From a checkpoint of a small transformer trained on Wikipedia: 2 heads of 64.
Each number is 128 + 32 x the weight over its row's rms, rounded and kept within 0 to 255. Layers, rows and columns count from 0. Numbers have three digits each. The size before them is the row's rms in percent of the matrix's.

# down: layer 2 MLP down (transposed), 448x128, rms 0.0767, rows 146-192, columns 64-127
# up: layer 2 MLP up, 448x128, rms 0.168, rows 147-192, columns 64-127
down146 085:144152097124204108143040150133089142154137095113057166117133142143095112165159202115146120111117120115128112162116133113091133157145082174188125130124182125105128134138081085101093096137202155
up147 109:106175142123095147106136105133128161158123142103118186145116120200081157154133131157125156138120131162127067175120111091131131139131151087121041220137149112128062147155177131108144149106064131
down147 122:157100096165125153132155055151139131160180135111124230167088137131122149164131148138132092102109142130112084142116132130175162159087101095127102188176181104082073196147143167152088123120093112
up148 071:171082167179091176211101149116091113180136073151121143127135100113180166141179135093142112115164153086117103109069106136162210106124064123121116081195143174149086136150118048176070107100150172
down148 072:167124094133111132183112125165131131139106141167113087099114094139136081128070078154093128159133201100093107146121140156173130163090087161099089073162160151071073186122132149155116125084150154
up149 106:153170110128158124127106133095117104069196147130140122115107162200079141126134180121115080112173077117170099110121057128149101188091117179118158125090180152117156125170136127140125098059073112
down149 102:100105159062093165114109111146120134124110064083125124154076184094207133140116102160134165125107197165090128174058125099154106143084123063134152204103130167144103111151107157152127128206054122
up150 094:089108122119105092114101179125048101061177166152166101193154205161123094099161122167134119133145118109155090092142131134078131129089140132166099168114153111068181134170145092115110181159116129
down150 091:151124149102122113107138164096051131076126160164154142143125163159076155162093127086087137096103113108142148083110077156162155154107124114130122188140094115148195167098103101127121157154230142
up151 064:148168106162104178133145110186082151158129140173144120124113159113066090203134085073180165143102110114161140155135119150081090089149102134139101095108070086113104159092077062106136152130119119
down151 064:148184089125109223094133114161148152094077105147176144084139141128164161115072125150177112143085139098128161134078132105114134169133118094131175136150111112111138102083182199129114132139104152
up152 086:113142177186058078173151127132142122213108097144100171117111093075098170163145081154140140196095111131168104137139122138096100124139070178112163080121183147130090122076133120181131105118148115
down152 091:152164057123115109098097178096129103104123082067142129153082137119070129108173070127133093169116096148078092131115152153042124171105077135121088068152123099145122077196095156125121151099143092
up153 062:098181141149120123171187074152137148145150202121178142137105103213096087049143090135173113130084078045108113139159131181151126153128071156097097124132089119118150145096149068122152142162097115
down153 065:125130141146107130165105117123177150129144182176147123174147145171063145081125129131184097133083076075119170132088100150155133162138114148108140136124121101150144122088129110107143175125116172
up154 116:103113170112166135079176116148132137134212127154070144194121114145119145135085100099179144094133134145142118105144173140097098101102127076044166111094180173141144140133115116124147135124108129
down154 127:122094101176195159107204079116159123137181122124175118133161144127124071121049122140143155133110180139186138127073142135081125090113144074044153133155140118087107143146118142154170095120165087
up155 099:079120188122118150169113140075111129196091105140179129109147173147145136085127185148141171096129129133118133124133140087130095065177108134127148147122111109076117106104104090166128133106138140
down155 106:096067127201099104125110121134096162135203118140076066133156112150162158100133119135154157159124152127170120129185114113141108120199080124105096141121114116143114106188142133153120071152089120
up156 085:126173116171104085069128110151087149107149197138158065119114139141109088130146133113150125142189148133152124090132105068125159119139121127084129152128154107081172143135175139132142070154125121
down156 086:138125139093163101099149152107091085185077163142148078181118145054109094131133123043060175121129151141195092096149145154165112185183141176138108192107131087138157137162141117137175144161138141
up157 098:086146114132083078123127178116089134136154129113120137159100081181207130089085121131135118121117106136169126100170195115143137119163148122107035198120114141164098114117142068140144150162119111
down157 098:106187102144103103121136136086118185152128121084130179142150071155118077180134095086106150138124098145132159077176220074084124171157117092147119134100148101117154142165158146147162146131144128
up158 137:119139108136146145151140125132114130164069135125206094133108143147135140119177086118116152165101131138144118125123130083179159084141120100135087143118148087126086123112154092163113104126083117
down158 139:109152147123118150204086143137137162208095124187159100164132150116130125162173119111122154167135130135126146140138150128177139088075157115162081145133132048147138083124154088128112143116040080
up159 080:112140119084112119144145146155123155169120176114128112139142128178148157136119123105146168138086153104172112093158114097126148152145100159091105157157125081227096124179179096087049156135108140
down159 081:151173133125092114108113167146121157174154141185094061124132147202168143104113115118168108135089111104171151125194149145175135097070126152086111128158174128164069102131186129097058186116099162
up160 130:084111153121073106120095156160115135147093156108082138163100087163169103154109156171151075154122104045197105105084190134120151127110126144103117113111190084140137146123226173095045109192166137
down160 136:155106137146091131141092125120146154115134102109075124110101082126124106184100114195109096151172101062128119119103191146125138130082083135118099113074161160175145146132080139127080133178216089
up161 113:094049108183163155124135150069116144151130149112137117139083139166138115096108113135177169094120114135123132070148174143086149150144180105096072164124122119184069101163111126107128133106135131
down161 115:081122111138110180156149190159179159170179123152124134081108085192143118103093128171162126078124123104066151113124202141140089190163143108077116193105130103135098082131124142153119161134152148
up162 105:074106187128134097100127140144170119145152143179154125091123121153151081122131080172117080116128136130126109144206128154149122099147079088100184089131144069068146108109149110143121093089151129
down162 099:142080118111162106121077174117128119129150144138161130093101101067074127166102117074145114127158134092080127088106130093148148152120136127120184107180150083080120139128078145135103176116150066
up163 106:104098136097139131127107101074059174157111139128157128176165110098172139091100117122138129107121146193161070138185215110173093138139115117089091057148189086130121102101149111134136138105058135
down163 104:139112142151106132172088088132133214183212155134163152082165130126165130142117159157134139117089127145158095150128179107142083096112114113148131080137177070098127150102107088149149131111099171
up164 107:144194138098134123100123115123147183124101125128114138177095184144112041113092107150060154163114170154132172089090192126126099107147141158112115120108198127100132107124199100098100121131127178
down164 109:162136098060155152058139152117148141142127140074121117141131123121143145171113185115139146149151146057173128104091111136109115134086124143114167134098156150111108153130153139144108143131097116
up165 081:139099119139093122148140144094105106113103176165151089105143128160095143122181175047105129144148082147136081088157123132138185138156136079105095100192165162148208112144163121126138147070117142
down165 083:141162168109190157077156152178108145151110123073139081137158130115082116115137188107130161142123079122138112175096076162197122140151131086170123105131149172101087124090079140116118138149166115
up166 089:103138144145129098141181084123116116138185096136149096135182123176099164115121105092109080149144071151098159112164167107181165112096190085130142103097137154124097142100166164139078144135100078
down166 094:189179163197087097105146143108141116126122087048188112106116153179106195115126139100123085174130047182164143142151123148142088119097171123174140053109111151114094148101104151174171109186145116
up167 102:098094136149130088175075109073137157129061104116131154154139151140173098122126169125193143098107128130164161132091098173156153172133176057106164130153140076097093096151108140160100165160113159
down167 103:141127139111142096108095128136122099140157036110163132173139147106147073101155091105235097101163096157154118099082165129147186144087153075156136139140140154106084108127122150208134155169111102
up168 108:072117118155102125087080112191131082126159091139154088151188100115235124142115028084114126130141130157102186083066136148091130166114121137213134146150127136155169112138136103124102133145152156
down168 101:108111105137115145121163113143130067081096078170171139125142137196124149181123156083117130171117095165150146132148178155128164109104189164135148108102169082072150118171130121089109102155143116
up169 103:069113146181135093150155132067142118143197140134179157109052152160122162117147104103116061162140072138115091104185068119157165175123121147102169100161117113082089126124147018118124095129138110
down169 090:128109107118124095135100117097144162097167105121125059126101112139108119202151153182129113182136168094055168062144137099129096133074115113060111140146192148124193149126119148094124155173144102
up170 114:081149175128182142142065076183132146097136103136124104165139134160104078077126125180142117188104176139121114099140130184163164150098146155156180077077092092166148132155127106090150147110118164
down170 131:070098125154153066142127089095088152112111119115119106176149098066107168139108149109136103192191177150138110100135109119167137206122064113160168110125105158154163149148124120095106150106075104
up171 128:113126102154100102157109168186156154141109125131168087086104140115153074153097077111129101141073098126204108125087072078105192143092176069137117133180113070065092085194128104119131129169111090
down171 126:117097082131090197110114095145173201042105176125108100137173113180142078099069124117137151133162109183128180160156120141161088072098153132092165111125147134181158151086100162128133114155145136
up172 105:182114126096103090152160127088181119164197144145131088150097138151132096128097099115129176137180084127191163146147151108157154104114130103087134202118105183156106121087148104111172119179127104
down172 102:146111084154106066116156092105115113114138163073090119082100142154069098083077180157109218157147117145140123185144126106105144109172112142093123151143161108205122119128156136145187152191127124
up173 125:115137154103161166105080105068138142170130088080156128157122120138184104084054092168167147125097133108131107169113114161159128175169137117128187194145132080165115042112119109125095111128156137
down173 132:102148144128097093131107121069112169176171132117080144149075073130104119134123087123108170144112139132135140124127089137130136145193091160125188129143121105125151072106183132126170130175084154
up174 108:074128093153094139078158163147141116093087108162122136139124149126141211053121115113132101093104093098144086131091068109096191155116155079054101134159162146088111119126140167147152153114090157
down174 114:166035171128060143137068160113104139125134105099107070109172124134158113120132154132133205148133192092147081140158091152157134155094124181099138129107184179155147107113125171145132082141125172
up175 086:100134127139143160122127116080106108114189131118182080070152110137143126162169103121096125152156131169115107101113113131086121089136077099173112103131143094144160131153168172121111160076054205
down175 096:081154182111165166141074128135133132132157138147232087121132135103127114168150080097094145128091101123128128199116082140121124098185139117121087116153144101134109147152135162138130154036111164
up176 107:113091162093130163137156178146122159190177144189174119080140125141104057112168111134117114162131140169125131116142109108092130097122138095058136117139137151170093171162134078140085149086114146
down176 102:133156126083111200102121167105169154133187141147115113091130090154077150122089064160090094089166079158087111156071134129144159152121102163129164106157152166092098159126139117121114111107102135
up177 133:173154148123135144063191115156131142105093135129126113146138099096106126142112052159155125172170151183153077104094159104152115141113177181111067150106158143145081094102134137122108106122121121
down177 129:203149151087111136148164111103119055108113114093171132143152126142117154165123119154185160087170129134136116113143130155103114156125143175136067144140173200152097194122127116142099115117130167
up178 136:137150091121053139171136111113023138138071137167103058139145149152122101112132119168111153078128105135204152148141160143114091114117104086104119093170143111133168134073150091136112134189139124
down178 119:143070091151132130174153118084044103113120161150119201141128180113120116135063083148112156122159123095152140156087141145095114158106107142104114122190139118134117137085076182126115116125180115
up179 081:099135102145060149130106079142103089159175145110142137107169113163199139097065166131122106178136121139123142166083161100107127197167092127097127080115165131157135126140128094077123102091142139
down179 077:158133105128102162125165126215162156076150093160149162072167171117160112064060173140170079142086089166170172163127151116070102209152130088123143098107128149114127138140099114088128108107132119
up180 136:123122144161111072174092176126106148168093138116098167136126098158158100108146133165143105172128195126176086155170122127097160145175157061116135133113086081101161086140167122155121120156161140
down180 162:185145110153204042143104156093135085132092123122084193090134125095102086150126133110054124099156213090111077136147132130113113155141117128139117121136137133113129184114107203180148140097163120
up181 074:174150148113135120104202124103131081103123137160095089121124123063123162107140086140133154137166124141153134152114089138142142058096132153170127104136186152142142102069120136121147125147112115
down181 071:109131136141123122148152063121108086086143156115105096147049106115104164133108120101114158116172110122116126169063097123095184157114174112166196108117159090155081142130134105039185105170110094
up182 113:109130111156163146161168171098128100099145108056119139094090124192130136148155104104156160125116090072147200135119140083182153122105166146134165146090193083132171155191114186147058092132098110
down182 106:123119116125111143135139120075115085130098113052146133104139170091134128130111152095058136121111110148155183104106178092135149120135194201090073134127113174179161093162096178173133127123110106
up183 133:117143132115139132121137100172155110153216114181181103117139154160089120127132109080161117093089128136140088103152156139067149146100109187042059142158096178098080097104132134105137177110096139
down183 141:169112159160171090110116102067156111134105118145129132075143143121105104130142097122052133125128133107144134153118159107120169144077091173051080116123138213057127135124078207143126161166157122
up184 084:086105134116135148074104171141189161121152067173087083183186133089153149090102116178114125111123185151117144071100144141125114157102092180135156125127123193103147104124086114161129159106091111
down184 082:108065132081198087099125096117167133137105125141052132133088121120164187127140121174092091139146206163082120126121162166110126146151085121123121149158123165113130167073095074146114113105169129
up185 094:068117086116096150115154140127119115098099142094104153149135160145081092100177178097137145105149081147187144099135099150092140159122185176069106160155150149170118134197170084127139131116099140
down185 101:113132092106102130098126111102093096117120104143089202169199083119132105094133141127095102076115178139136128152106154100077152106125174112060120111154123125097103118142134143104165116133170122
up186 099:137071133129129166143158145131080108149149129099123114099053110198050082155158160159178163137127062115076147188120145137155146096118072155140145144182137137139074150105163160073082121116186174
down186 105:126112098116135091134141133090121155093143090108091145104070109138092136152122135216127113149174076126101115157115150143107117154055068119141105128142122169135141102046118151144098177193236112
up187 110:101168158177090112102132087117096140122109135144125105121188147102170156187110116128133169150125115196098131135139158111105044191096128083107106142065150162075135123111128075170096100092122084
down187 105:114151193120104143105147197105134098053103144118115071129131124098167111198121151073109100179130174142114126082140159177105058188064112100133139120117094125118160112153149126111118173110134087
up188 115:155138147164113190135088109126145124170114158130151105134177107146123125193115186113087138084119104117184154081119189121151120095121114157077165149083102195138122138132173097108102125079138169
down188 112:111114138147111159136117109148186122120157196169092122151098144145116122189136151127100122116106161110147130069082144138210080139133101118155172110155073132102073169098135127176121105074165145
up189 086:155101133128125103209094078092119123136084163143154124156129076167233133124085100119156113117143138127115170129167100066131129087157106157094165088151139138157128102120084153148116126184153139
down189 080:132123142054141096128146181161129213139126141120123129137121142116120126151105135079192108169120136120155118097197155082136149081132055154155144145130110168165107093105131101126089083157102117
up190 100:156085164193103106117136184152153114169100059100162146136136106123148147088136152090139122118130146124078111100109130172097210171145115090194113137104135065126105158107114138123111155102132161
down190 109:161126129137107044111120173168190125134184128107159138126137173128079099088162130141170106131097131110147120125131141155126174139156152113121110187088120123144087211105135128163067113117099173
up191 118:151141163153172156104113100177165127097162150178183172148095107079132121124160099106106100128153161124108137069144099128096119102155121172122139103121186211161115146095156161104123154037103123
down191 112:110148083117137124096138089096119149069066166101137138117126081062134130129080111083044118117147163148141193137077163171085137112186167102146125119116141142133133177144167172064120148128152124
up192 102:189165130135127109096111069150146144088152115136108137081072155137155086128134099139135117079133127104141182086127177109161160120090114154135165099115143135104151093096097077095137133136121160
down192 099:148094149146117098131203052159099114105162147119104124090126132156161105149124078070139135141136202107078138178163075122118133187162176117163107067157173153130097110193122185207145162140154144